Weights of a small GPT-style language model, trained from scratch on English Wikipedia.
Size: 20 layers, width 256, MLP 1024 squared ReLU, 25.2M parameters.
Each number is 200 + 30 x the weight over the matrix's rms, rounded and kept within 0 to 999. Layers, rows and columns count from 0.

# layer 7 MLP up, 1024x256, rms 0.187, rows 450-556, columns 32-63
185,213,241,142,152,251,210,243,281,171,233,226,217,205,178,171,215,157,177,125,237,167,193,270,191,169,219,197,230,214,183,243
219,243,150,196,205,279,254,178,267,245,232,172,200,182,218,213,215,188,207,247,235,201,225,177,177,199,189,232,186,145,230,227
223,230,240,172,199,192,175,171,171,264,187,230,218,183,226,224,187,176,212,152,188,206,192,233,144,229,196,197,233,147,158,211
214,247,265,200,182,248,193,223,242,199,245,142,135,191,163,200,205,133,241,163,245,213,201,204,227,264,180,212,222,245,191,242
177,203,179,229,168,189,156,206,227,207,231,168,276,222,190,170,198,216,229,205,189,237,174,182,211,153,193,241,251,223,208,164
146,214,211,148,190,208,188,234,199,201,202,227,211,163,165,213,232,178,205,237,234,209,223,154,168,219,223,211,229,225,203,233
178,186,230,190,183,217,185,223,167,182,140,219,220,160,186,177,169,216,246,138,148,231,240,214,203,193,154,204,187,221,221,156
265,193,218,174,199,150,227,158,188,186,159,183,190,220,175,164,214,155,217,186,166,232,221,222,269,247,192,147,212,204,156,226
265,189,189,205,184,240,194,174,243,199,218,161,225,203,214,174,200,212,223,201,205,225,195,207,228,207,232,247,161,165,180,170
173,243,165,218,207,185,179,179,185,213,174,177,278,180,219,193,181,205,157,201,200,181,206,191,165,192,266,170,224,180,156,201
233,194,221,215,180,245,206,177,187,213,237,222,256,236,171,184,163,211,163,213,200,156,197,142,168,173,173,176,241,186,240,194
215,264,253,180,184,274,236,220,194,235,194,213,167,222,220,224,169,182,169,169,251,145,254,250,220,231,175,197,194,139,152,200
208,195,165,221,175,122,223,177,187,214,196,201,178,195,163,204,257,175,168,150,253,187,186,194,253,219,247,166,211,196,208,186
213,245,183,176,145,205,173,195,202,276,216,219,235,194,198,191,191,148,192,221,224,206,196,172,165,247,164,203,232,234,223,211
218,218,219,237,174,211,198,183,188,193,175,170,209,183,224,131,217,226,216,164,169,257,187,186,153,174,250,212,134,184,207,207
191,231,208,237,185,202,231,187,204,217,185,180,234,222,192,213,201,184,209,181,191,174,207,205,163,230,170,187,189,178,176,240
200,217,186,159,190,212,257,211,109,217,201,165,214,198,199,199,253,204,175,179,227,178,220,252,256,215,208,241,205,231,164,138
196,183,186,195,182,204,197,203,159,237,176,185,236,172,206,197,206,174,214,179,179,218,140,234,167,193,193,201,201,212,178,219
195,197,196,221,156,186,224,175,185,154,224,151,258,189,190,234,185,158,236,198,111,206,169,192,180,185,197,194,204,180,103,196
181,177,198,206,162,228,155,232,225,233,179,181,173,187,186,151,188,177,215,204,193,178,228,207,181,220,244,162,198,198,166,217
217,214,176,203,204,201,201,187,207,220,203,195,191,170,170,218,229,165,196,162,182,197,167,175,202,259,205,261,213,235,197,295
195,184,168,238,212,220,203,223,248,220,182,208,198,207,199,185,219,231,189,205,239,232,205,170,213,191,190,191,193,233,184,200
255,199,222,180,167,197,238,140,207,171,207,189,180,206,194,184,249,198,170,196,211,236,162,178,236,198,238,222,256,168,176,161
197,177,184,161,215,230,235,232,221,203,171,203,185,236,205,204,202,171,230,176,172,171,210,218,217,208,184,185,207,205,162,167
216,210,160,181,202,203,179,192,198,231,192,197,254,164,204,241,158,218,225,150,173,215,228,167,204,171,242,182,215,199,138,231
166,181,183,200,223,218,167,213,261,161,213,224,200,154,224,132,203,165,169,192,182,201,185,198,177,169,243,210,168,211,211,205
280,246,199,220,233,176,224,180,215,176,201,168,231,153,170,190,285,202,238,216,158,191,205,157,169,247,232,205,278,241,181,229
186,217,187,172,226,208,243,218,184,183,185,231,169,192,198,232,217,219,180,182,240,238,188,240,191,143,230,247,183,204,227,234
188,171,261,227,181,128,170,150,129,203,229,179,148,158,187,176,208,161,223,200,178,200,198,158,182,224,212,142,194,168,160,206
167,159,208,190,194,199,247,214,226,272,204,165,163,140,246,235,176,175,204,220,172,229,188,243,156,204,221,184,218,189,197,185
227,249,136,212,220,221,118,231,277,245,209,166,187,154,203,188,190,159,223,207,222,246,175,191,169,280,188,211,170,202,216,175
180,229,259,211,215,206,148,209,231,176,165,155,199,210,109,203,219,202,208,152,220,241,215,159,208,229,237,223,233,231,181,170
191,206,165,222,212,192,247,168,157,126,179,222,155,236,177,198,242,215,182,232,228,182,195,161,199,282,240,189,238,163,206,205
189,204,168,173,194,181,221,237,202,135,224,197,235,181,200,201,264,158,186,203,140,201,117,198,205,211,216,203,203,174,189,234
217,158,154,216,168,228,195,232,202,154,178,198,226,191,193,219,207,256,249,200,172,173,183,247,223,181,172,186,201,215,160,254
142,228,213,164,208,180,229,191,200,210,136,211,245,195,186,226,183,172,204,204,141,195,218,184,227,206,158,201,168,163,237,193
214,232,184,184,190,198,240,248,178,195,175,175,168,183,184,203,189,166,222,133,194,204,169,223,208,185,260,232,196,217,197,263
173,253,195,221,217,179,228,244,232,222,185,193,200,242,198,218,189,219,184,224,195,169,161,173,185,254,191,159,222,211,161,175
177,202,183,140,208,171,169,166,164,254,199,171,189,156,200,166,190,196,166,207,202,227,234,196,194,208,180,181,216,201,139,235
190,200,216,180,206,225,153,193,247,199,193,245,232,220,218,213,176,171,182,207,154,185,194,168,216,174,216,167,176,206,219,249
196,235,224,217,203,230,179,207,191,229,152,222,219,243,188,236,220,237,183,238,153,200,191,259,216,213,172,216,245,200,226,253
209,175,198,169,175,147,248,242,198,160,172,235,189,200,162,164,212,189,185,191,170,229,258,188,222,264,216,219,229,207,218,227
241,185,198,202,191,150,211,227,200,229,185,144,186,187,181,256,189,198,182,227,205,190,220,162,186,220,173,190,132,217,167,202
245,227,169,272,221,220,171,168,180,296,254,149,256,232,209,226,152,181,193,168,204,181,177,221,187,225,205,223,226,170,168,182
160,168,183,227,197,177,150,209,195,214,172,216,193,175,125,174,165,189,210,187,239,184,222,248,201,182,245,204,184,202,185,184
222,158,212,164,132,188,213,192,124,215,217,212,170,165,220,179,213,196,199,205,272,197,202,197,204,153,230,261,203,179,201,230
197,201,181,205,235,227,185,215,176,185,134,171,189,174,205,211,136,205,182,172,192,180,205,219,210,243,218,217,226,206,174,198
220,234,210,216,178,173,178,265,198,242,171,218,206,188,180,208,231,208,252,200,163,164,190,203,173,176,232,211,235,185,128,209
173,200,232,152,211,167,219,189,240,156,165,203,223,195,195,185,184,178,233,173,220,179,212,128,229,193,215,221,215,150,178,207
162,172,242,221,196,212,195,246,205,292,155,153,227,161,208,157,248,208,216,212,214,209,218,218,157,232,173,213,219,222,198,237
201,187,204,202,229,194,217,247,212,180,186,194,244,154,217,262,175,198,202,205,225,196,203,196,254,191,136,207,175,194,196,217
201,217,220,199,230,193,168,220,199,185,213,148,221,247,238,195,177,168,246,193,215,206,122,166,235,184,222,208,187,157,234,205
205,215,204,179,264,206,177,164,226,158,216,156,207,187,183,217,208,130,234,147,211,173,242,201,169,212,213,214,214,186,255,250
137,227,202,227,169,201,179,206,156,228,184,172,195,232,205,265,197,220,181,181,243,225,228,236,224,211,221,178,244,200,151,194
230,212,242,185,208,217,193,202,141,210,187,179,231,188,230,168,144,187,205,155,237,177,157,247,217,191,224,211,191,187,208,122
206,202,204,182,200,217,187,181,216,209,199,247,205,178,168,238,165,179,178,165,182,187,171,200,252,147,177,269,210,226,207,185
213,232,153,238,201,243,235,249,205,228,171,193,195,252,205,239,141,170,195,188,230,219,225,206,199,222,225,143,189,183,210,251
164,219,188,186,190,235,161,184,156,220,196,192,230,256,198,226,151,188,179,231,201,198,218,153,190,235,200,220,213,205,190,162
164,212,157,154,203,204,208,211,235,198,181,216,272,148,233,206,174,190,224,198,178,209,257,199,259,187,195,176,253,221,200,183
247,230,195,174,211,211,257,221,230,269,185,227,252,174,185,191,182,245,215,177,215,196,166,208,200,150,235,218,211,163,201,165
261,206,203,230,212,150,173,239,176,253,227,190,225,235,217,193,180,192,199,209,192,213,237,189,189,177,208,239,223,192,238,166
218,241,162,187,176,218,222,180,231,200,128,219,161,211,177,201,154,219,214,189,218,201,168,225,196,231,235,187,141,171,216,208
234,188,197,218,277,230,175,202,181,192,187,205,171,184,204,180,209,267,195,182,216,174,187,138,214,180,256,239,180,211,186,250
199,221,235,211,212,196,217,190,255,171,227,248,218,189,198,171,235,185,214,216,202,186,248,182,170,202,233,214,184,178,167,202
198,220,183,244,182,151,201,185,188,169,126,193,156,210,232,151,196,180,238,195,200,193,196,221,238,186,169,206,224,215,221,177
216,164,231,195,159,184,252,182,207,196,164,174,139,217,192,166,197,185,228,196,212,183,195,203,285,251,153,255,223,155,221,212
208,230,178,191,115,222,169,196,229,175,192,160,125,187,240,224,165,219,259,194,205,200,133,195,212,213,221,232,219,187,159,250
178,184,214,229,199,167,235,203,207,207,200,160,193,143,202,214,185,202,200,178,212,185,199,166,241,252,191,159,190,182,194,257
142,291,171,159,236,178,141,240,228,221,185,249,270,149,167,188,180,200,208,230,152,187,228,157,227,189,166,217,190,159,163,223
222,133,237,180,168,207,227,226,228,166,211,210,191,273,223,180,147,164,217,199,232,199,187,201,252,220,207,301,221,195,175,183
169,119,186,179,153,151,256,198,223,203,212,161,225,215,205,136,183,238,217,185,243,162,148,190,176,202,194,231,218,197,238,232
205,214,218,212,192,218,221,208,193,222,203,160,195,221,196,169,195,206,222,143,198,197,176,237,186,208,189,172,193,174,209,220
193,187,164,210,248,214,198,205,227,277,229,246,177,218,180,175,187,187,161,248,178,214,187,212,197,240,184,241,201,218,189,225
209,205,232,222,163,192,188,237,145,148,240,170,193,212,195,200,203,206,211,155,178,163,179,160,272,189,239,236,190,148,215,185
151,185,223,154,199,189,162,232,189,227,204,225,204,208,147,238,128,185,234,211,131,195,172,201,187,232,177,210,191,245,218,177
154,189,198,182,158,191,163,200,238,250,196,220,183,205,229,160,194,197,191,177,186,214,225,198,176,215,187,181,160,223,185,230
191,200,131,178,186,214,211,203,198,241,123,199,231,210,169,239,152,160,229,227,215,154,173,205,247,227,156,165,225,224,222,222
177,217,119,158,181,185,208,210,191,233,175,188,209,191,241,216,208,168,250,148,202,175,217,184,251,236,199,117,211,212,140,214
164,206,154,226,180,184,165,202,192,167,214,194,216,187,184,197,218,192,221,185,173,185,195,170,198,206,198,224,245,270,143,202
209,230,178,229,204,216,175,222,223,191,161,244,256,183,161,199,199,171,219,188,114,156,224,195,302,182,249,213,190,180,187,112
217,157,186,228,183,190,204,176,163,172,177,147,257,190,194,205,215,232,188,182,211,202,169,162,207,222,158,186,216,158,179,226
178,161,218,174,204,214,198,247,178,245,212,186,232,236,220,146,244,205,185,193,173,189,139,183,245,248,167,188,207,185,153,184
211,183,181,200,220,257,197,219,151,216,181,194,224,177,172,271,168,169,190,190,210,206,246,134,218,209,236,236,215,169,209,215
238,178,218,165,176,186,199,227,176,171,193,238,187,212,190,182,181,224,181,129,235,153,223,184,226,175,247,250,175,186,155,163
211,236,181,165,273,219,220,201,231,198,197,190,203,174,253,221,170,254,174,186,195,173,178,240,191,230,202,237,179,163,221,196
207,144,170,199,185,186,197,166,167,226,206,150,179,207,218,189,140,181,232,124,213,200,192,192,233,212,213,201,223,247,180,178
268,228,187,187,246,182,182,221,228,236,218,194,202,174,219,200,246,193,191,220,205,161,199,184,192,196,177,212,180,173,112,160
118,180,228,191,224,213,203,255,220,228,188,211,203,209,208,223,145,205,213,198,233,208,172,119,268,160,204,264,137,206,184,178
196,155,210,189,161,230,196,161,241,179,216,225,237,178,177,190,200,118,141,173,205,222,208,246,252,242,223,209,203,150,140,255
155,158,197,166,192,246,192,196,250,201,204,174,214,188,203,170,174,220,173,204,169,197,215,227,195,161,240,201,213,169,182,225
223,179,203,155,134,221,238,212,201,158,173,198,195,200,215,161,235,222,159,215,191,197,255,215,221,163,170,231,193,228,191,198
205,174,214,260,249,220,186,205,225,214,200,231,224,218,255,213,181,192,267,204,258,163,243,190,181,249,226,211,222,231,197,182
217,155,223,179,184,208,185,203,178,218,206,201,214,192,255,163,196,211,221,216,190,221,183,194,240,231,175,201,249,248,213,172
135,197,175,150,149,157,193,191,217,230,211,209,220,237,212,173,207,190,171,225,241,222,228,179,139,212,226,189,234,167,206,189
147,195,244,188,180,233,218,125,193,228,213,155,217,195,146,215,200,206,183,185,156,153,213,220,143,213,213,241,271,155,173,172
213,210,177,189,199,195,230,165,179,216,203,218,237,211,215,193,190,169,186,183,135,183,219,195,154,214,222,177,234,217,215,128
249,203,139,223,194,174,248,243,152,241,233,198,214,162,207,213,226,220,182,208,193,212,196,202,228,196,217,239,203,192,201,193
257,149,125,221,165,162,174,218,194,191,215,212,255,190,240,190,182,240,220,168,204,192,192,153,213,205,224,227,207,175,223,192
218,191,177,198,248,231,184,189,177,195,196,142,210,177,234,195,159,122,176,145,183,188,212,166,232,199,162,203,229,181,223,162
200,231,196,185,213,198,232,162,151,210,239,219,204,258,203,194,255,201,186,203,233,194,216,213,217,240,175,159,226,146,178,132
189,232,223,203,227,222,174,222,212,217,207,179,213,184,191,192,230,205,198,170,227,202,214,238,201,151,184,264,206,180,204,172
184,197,178,181,196,171,210,150,185,238,168,224,217,204,194,212,122,166,225,183,201,135,223,192,170,213,175,207,162,194,217,221
227,231,199,187,203,220,175,154,217,230,208,227,181,239,203,206,167,215,193,203,217,194,244,193,193,197,142,175,199,149,180,227
226,213,189,171,268,250,183,205,196,194,221,238,166,181,212,189,177,185,178,240,194,179,231,173,152,248,205,225,205,214,247,256
232,204,227,140,222,188,189,216,205,212,215,205,241,184,167,243,186,145,221,179,209,176,164,220,189,215,176,171,227,218,156,167
147,181,167,216,249,197,201,237,187,207,267,219,172,139,270,215,153,200,124,199,172,244,185,190,179,229,199,207,214,217,174,203
227,208,136,190,181,217,206,205,163,173,183,184,252,181,269,213,225,174,259,195,146,156,188,149,200,180,204,197,225,211,152,199
# layer 7 MLP down (transposed), 1024x256, rms 0.365, rows 450-556, columns 32-63
211,281,208,180,207,181,130,224,211,170,194,183,200,228,146,228,301,228,196,163,209,245,209,183,167,205,121,201,207,194,200,188
134,182,143,220,245,204,172,206,187,152,271,230,235,207,189,279,148,207,205,228,204,233,255,192,243,165,178,187,203,254,210,208
238,190,219,148,149,214,182,226,177,213,209,184,226,196,179,172,200,228,238,190,204,267,228,172,184,173,208,186,202,174,225,193
188,216,193,210,243,193,225,178,158,190,171,197,246,196,221,165,220,232,258,217,178,163,221,163,196,201,178,172,215,167,209,231
157,165,174,187,189,163,178,183,217,239,229,186,203,208,188,225,204,211,189,152,218,202,201,230,235,227,109,207,261,216,200,194
194,235,212,148,211,218,253,185,202,238,174,223,208,142,175,213,222,238,209,197,243,209,222,184,223,195,204,176,218,125,217,153
229,218,202,192,183,217,191,179,222,213,216,188,218,187,173,175,123,249,278,145,192,205,168,200,183,230,214,197,227,200,182,165
200,149,151,185,184,218,294,198,242,150,206,171,154,211,218,243,223,142,221,183,234,249,164,193,217,202,177,218,201,222,204,186
198,205,244,174,231,234,206,165,182,189,193,170,144,208,197,247,204,215,147,160,210,162,202,181,258,209,241,236,252,201,208,189
180,237,175,251,210,192,192,243,168,232,241,229,174,225,150,216,221,176,248,207,229,181,166,186,207,191,237,213,273,175,131,233
195,206,177,124,197,203,205,165,217,197,229,195,253,264,165,169,167,164,180,229,233,228,196,210,209,216,194,186,251,207,175,204
192,245,166,225,264,220,235,227,223,185,240,249,213,217,212,132,177,247,187,234,237,155,183,160,196,166,264,189,151,158,137,177
201,213,209,193,184,212,221,207,232,228,155,190,179,236,202,211,190,176,232,173,223,244,183,175,220,121,190,191,208,162,174,178
177,194,203,123,226,205,186,167,167,173,219,203,225,210,192,203,208,207,222,217,148,170,162,206,173,176,239,205,208,233,184,244
194,152,179,167,208,161,222,262,215,204,163,262,197,228,188,208,174,195,265,240,155,138,194,221,186,242,225,222,171,231,241,173
145,177,152,166,187,174,191,185,213,207,226,221,234,209,187,209,172,181,175,248,222,164,217,160,187,221,216,177,173,237,165,175
169,213,178,245,188,180,131,236,171,193,199,218,153,207,175,207,239,155,148,170,191,207,200,215,220,233,184,236,232,205,249,191
196,173,213,288,201,228,224,178,209,229,257,243,256,186,117,172,219,190,211,145,183,269,185,187,172,196,174,168,237,227,204,242
221,215,228,219,187,184,204,153,109,198,238,190,225,169,202,188,164,158,252,209,185,185,168,190,170,238,229,183,201,241,168,181
184,166,146,160,213,251,205,242,210,197,161,188,169,209,171,166,207,145,209,171,249,204,218,184,204,185,213,160,218,249,216,169
222,235,238,126,228,234,195,268,190,134,223,226,206,207,187,218,168,172,155,245,186,237,234,193,239,233,220,186,184,204,144,178
188,203,229,204,214,218,218,206,194,213,249,245,169,237,208,248,184,196,161,201,228,228,226,188,146,132,254,194,260,220,157,194
210,213,222,193,190,175,260,193,187,179,202,170,221,204,213,166,263,162,171,241,217,153,233,231,259,257,185,221,229,163,217,143
205,158,197,202,168,176,193,205,194,192,160,225,205,259,200,235,213,205,194,211,196,225,239,139,209,152,151,223,196,179,224,205
189,144,186,173,235,232,209,178,231,224,214,247,216,169,208,198,169,212,162,140,211,155,224,225,254,154,151,227,202,192,162,168
213,211,200,230,190,216,189,181,152,223,225,226,236,224,223,263,260,199,216,185,205,189,186,255,185,222,182,197,232,173,192,203
264,198,218,199,158,199,152,212,228,223,191,176,243,185,152,219,224,145,202,132,275,236,180,189,197,201,244,255,177,227,208,203
164,166,179,212,167,199,212,185,134,188,203,206,216,227,167,211,182,293,235,174,206,154,171,154,140,136,220,233,171,241,181,167
167,230,194,178,188,175,164,155,228,144,234,187,219,188,168,245,203,204,162,271,210,179,219,221,172,147,211,195,212,200,216,118
178,176,194,178,185,195,197,171,243,189,187,258,194,230,130,183,212,171,137,243,185,108,222,183,214,203,247,196,181,244,145,209
229,177,180,120,219,171,167,171,202,219,203,183,191,201,158,244,207,230,233,288,204,168,174,147,253,180,151,211,193,237,196,143
200,284,246,216,234,180,226,202,255,220,191,226,220,163,189,244,181,204,231,220,162,218,227,203,166,231,173,271,235,198,231,174
169,228,241,193,176,141,197,188,194,139,188,222,191,223,230,202,209,217,218,186,224,184,149,234,131,186,178,157,272,194,170,201
248,185,179,260,211,197,227,178,203,192,210,231,196,211,172,260,180,163,183,194,188,259,217,185,169,204,149,189,231,213,202,177
201,185,230,197,194,163,196,197,179,177,185,191,216,194,259,195,199,240,186,226,194,192,182,230,207,160,211,189,216,214,177,149
196,161,221,210,204,209,213,130,192,220,204,252,184,256,172,192,204,226,230,221,158,252,227,226,182,202,193,195,170,177,233,169
237,222,238,196,131,194,289,174,163,175,204,223,247,212,188,224,152,241,180,158,222,224,231,271,210,190,261,226,246,246,245,225
273,191,204,196,202,207,212,201,190,200,215,216,180,214,233,207,139,167,172,191,225,192,197,167,199,231,227,185,187,170,186,237
219,166,138,166,177,249,169,199,174,233,195,211,153,209,162,199,190,178,204,190,268,242,209,194,183,241,150,251,155,101,156,217
213,222,202,197,164,192,199,193,218,208,132,178,193,243,200,188,200,250,153,230,233,271,251,250,233,189,222,246,256,151,246,200
211,157,206,264,175,145,248,199,163,160,202,196,189,217,192,214,206,187,214,181,236,216,216,163,185,210,231,172,183,184,101,197
276,197,189,233,163,191,160,173,176,214,210,189,200,213,145,246,193,173,152,176,206,232,252,229,207,165,209,209,203,209,210,185
207,208,230,214,192,218,145,186,155,177,250,221,200,167,204,265,143,220,202,245,186,190,222,168,191,198,152,189,188,244,174,190
179,187,209,227,161,209,204,208,189,202,151,207,165,176,204,183,163,198,178,162,139,185,221,195,211,214,172,244,174,227,209,231
200,176,210,186,204,215,217,179,217,189,169,185,211,215,141,126,237,129,175,195,250,202,202,238,201,212,265,177,256,204,186,198
219,142,168,218,167,152,250,169,168,213,212,241,172,215,197,207,202,194,211,208,195,166,154,227,224,232,198,239,74,243,205,202
222,189,193,211,232,210,160,151,205,162,209,170,273,222,176,213,228,222,167,222,160,195,237,233,218,213,231,238,189,160,163,233
231,157,266,227,157,168,204,187,182,204,209,161,159,212,154,264,199,266,216,202,209,194,201,166,154,214,236,171,215,186,197,189
190,202,185,194,188,205,192,211,213,185,193,182,258,203,183,172,188,197,204,190,166,215,230,183,188,215,167,183,150,178,189,238
244,249,148,181,233,186,185,199,224,213,222,222,240,167,189,201,246,173,209,224,190,148,240,244,141,176,179,170,197,204,217,210
235,179,230,192,170,207,203,248,159,216,188,217,179,162,160,234,165,226,170,198,168,172,214,201,200,151,207,215,200,192,235,171
250,181,215,161,211,242,185,147,141,192,213,187,245,209,247,220,160,202,161,229,191,246,176,233,185,132,170,175,240,174,208,239
170,184,211,163,229,206,179,158,223,153,216,146,195,213,200,122,223,213,229,165,179,205,229,226,180,200,182,160,211,200,210,227
177,228,181,216,165,184,242,230,191,186,207,229,176,210,197,217,193,219,128,206,153,243,224,191,164,150,217,191,229,236,219,180
230,190,234,180,167,195,229,145,190,202,244,237,155,218,216,236,208,160,183,200,178,253,215,221,206,223,175,202,210,206,199,176
208,197,200,163,186,177,163,179,251,216,210,239,163,250,171,237,239,204,206,189,240,207,141,201,204,156,169,248,191,227,223,159
147,140,189,187,229,219,200,234,193,201,168,221,186,194,205,202,198,172,182,222,202,249,265,233,213,201,191,120,239,260,226,281
223,166,202,159,250,171,194,154,190,204,195,253,226,228,180,204,182,161,216,197,207,228,270,200,155,204,174,171,220,194,244,148
176,206,235,234,266,166,203,180,177,187,210,243,261,238,227,252,213,182,173,162,171,241,216,194,218,202,175,183,164,162,235,210
210,220,278,218,194,198,167,159,232,222,225,184,180,182,210,214,213,218,191,184,196,157,194,190,193,187,209,254,205,182,219,197
146,203,190,169,185,175,183,175,189,181,226,168,235,182,153,175,214,254,206,199,130,240,197,169,242,208,181,250,178,216,260,150
216,155,182,247,215,222,179,223,293,241,157,214,193,200,195,239,217,200,207,260,190,185,156,180,206,161,178,211,196,238,210,225
244,183,189,248,229,229,202,164,197,136,221,190,175,171,204,215,188,214,172,148,240,221,266,202,164,234,241,218,206,237,239,192
202,234,274,283,196,210,157,196,195,153,233,222,208,190,225,186,209,228,153,212,219,229,180,192,197,208,239,167,194,229,168,244
292,211,180,175,156,189,218,216,243,248,200,157,216,203,228,211,210,246,185,252,265,235,236,224,119,182,140,228,211,229,236,216
186,153,188,152,195,199,185,215,247,273,164,187,177,222,182,165,244,206,233,203,212,198,205,212,196,201,232,214,156,194,238,190
213,194,178,181,236,207,216,190,185,199,248,221,168,177,182,207,138,182,176,215,225,252,153,226,200,177,230,164,223,135,230,161
206,213,143,153,203,217,135,232,199,215,207,172,166,272,162,215,232,195,205,148,199,207,187,170,158,175,189,165,196,222,185,206
200,253,159,203,182,190,218,167,232,196,220,182,269,164,210,220,203,111,263,192,234,209,164,187,232,190,182,213,167,197,212,179
248,260,169,231,156,166,237,167,150,197,234,216,237,222,162,189,208,198,152,177,212,208,230,188,229,195,217,230,171,202,174,203
185,142,206,151,208,132,236,192,194,226,159,188,135,247,182,220,193,241,199,214,201,178,206,159,199,224,219,170,247,172,216,194
214,189,165,188,166,209,255,179,217,202,143,249,191,211,243,183,184,167,203,236,127,221,190,240,166,182,212,163,227,261,206,150
182,185,204,246,233,153,229,222,205,162,222,224,169,232,217,194,206,158,181,234,117,197,199,204,202,202,184,171,178,250,196,203
255,224,207,220,248,192,259,200,161,159,207,213,246,194,222,158,229,187,201,162,133,222,173,165,176,156,189,179,264,169,248,160
208,230,194,156,193,227,183,143,169,207,154,194,222,202,238,153,245,194,179,190,202,272,206,218,253,216,200,231,241,195,207,254
207,170,231,142,158,207,184,184,176,223,231,268,162,184,230,252,231,177,210,189,186,228,204,172,228,192,226,206,212,198,135,187
214,209,183,199,215,218,246,209,236,205,191,244,245,250,223,203,211,167,261,183,212,218,217,173,200,159,257,198,167,241,215,165
243,229,207,208,208,286,191,180,224,209,232,191,215,214,181,187,217,206,216,220,215,205,183,262,206,168,211,214,209,177,239,199
207,210,169,205,207,242,230,187,200,201,193,176,180,218,194,204,216,233,161,191,248,164,179,205,139,203,210,158,193,206,214,209
205,212,198,146,232,218,202,183,190,233,160,217,187,194,257,264,212,166,189,179,200,223,167,205,295,255,207,160,231,199,188,169
188,213,198,214,164,272,193,193,187,198,206,248,204,261,178,208,226,194,176,195,205,205,207,182,187,203,210,189,192,190,230,219
203,202,184,154,229,220,199,180,219,256,166,181,129,248,264,260,206,132,202,165,177,216,197,200,302,199,188,184,183,289,199,140
169,191,225,176,181,195,235,169,200,163,208,253,187,210,240,246,139,199,196,203,216,248,193,225,215,151,216,170,198,225,225,214
236,187,195,209,187,209,211,220,221,172,198,235,216,211,193,188,209,211,166,212,164,175,244,194,168,248,184,266,223,240,194,185
210,207,190,198,189,219,232,226,200,210,187,212,212,225,150,165,184,196,153,182,218,242,227,229,167,106,162,216,122,204,178,166
181,228,171,186,261,228,210,218,194,236,217,204,231,247,170,181,223,155,144,197,165,246,207,262,166,176,176,179,228,255,232,250
210,215,199,200,156,185,105,229,231,154,206,207,221,206,255,198,159,208,188,234,184,228,226,181,172,174,162,208,189,251,224,164
222,204,239,186,227,194,169,203,185,148,225,218,200,165,206,220,255,227,173,137,191,183,204,196,209,163,173,175,214,194,221,193
241,177,230,199,192,216,190,246,191,160,221,210,229,196,170,217,218,156,183,220,200,205,206,223,186,241,178,241,233,204,146,229
230,213,210,208,229,213,208,208,214,192,202,217,223,193,210,204,193,222,208,184,250,162,180,165,186,143,228,200,190,182,183,157
212,229,218,169,215,176,212,186,206,228,180,200,198,167,152,172,180,212,192,155,199,182,197,243,202,269,239,164,209,202,188,222
216,200,175,224,169,202,155,171,178,175,143,195,226,149,271,204,189,236,173,195,203,240,262,237,218,266,190,198,179,247,185,174
162,231,256,243,215,205,227,162,165,192,276,209,257,189,214,187,197,230,177,198,269,234,225,200,246,170,158,179,220,231,234,185
189,194,156,203,194,192,152,202,206,222,196,160,195,200,179,152,184,158,197,208,174,225,241,181,280,183,192,189,257,185,141,211
214,187,276,209,206,234,201,229,208,232,228,207,196,153,214,200,185,262,198,236,255,208,219,174,174,203,202,158,170,219,240,212
169,194,213,198,150,173,294,159,202,166,245,187,186,233,170,216,273,207,196,156,194,219,222,237,132,136,213,203,206,187,206,171
235,192,145,201,178,236,222,216,220,150,181,122,190,231,206,149,217,164,194,211,156,209,149,230,227,174,236,285,193,236,219,201
186,199,188,210,253,211,186,224,236,221,253,193,191,200,212,217,220,229,229,135,198,187,211,216,171,234,225,165,207,170,206,248
208,248,167,200,241,223,200,190,197,189,228,183,218,174,183,247,169,249,162,215,236,209,263,182,238,202,209,174,238,199,215,180
217,253,198,132,178,140,226,135,219,180,229,194,260,204,159,170,214,223,214,229,200,160,154,238,210,213,154,193,227,176,186,217
218,214,238,244,232,173,154,240,232,198,234,244,193,210,199,271,194,167,179,171,173,253,225,152,151,138,265,210,208,200,217,273
202,205,227,240,213,154,223,138,217,208,224,200,238,188,188,193,220,91,261,166,223,204,184,193,169,179,226,218,182,210,255,208
179,249,165,177,154,240,253,200,219,240,151,195,228,191,169,226,215,218,199,227,218,169,210,140,257,200,234,207,197,217,191,223
179,256,232,216,157,168,223,166,179,208,179,149,216,180,255,236,205,224,222,181,197,220,168,236,129,188,191,217,217,199,167,209
231,168,197,222,193,201,175,230,181,195,158,176,217,209,155,216,151,171,216,168,212,146,173,227,200,258,204,191,247,204,182,175
197,225,189,205,191,172,152,174,205,168,233,239,221,179,219,178,214,220,177,175,250,203,234,221,179,236,169,210,211,198,185,147
196,150,161,229,195,242,195,217,183,175,168,168,203,205,209,201,232,182,203,168,222,228,254,228,208,220,208,202,154,205,210,225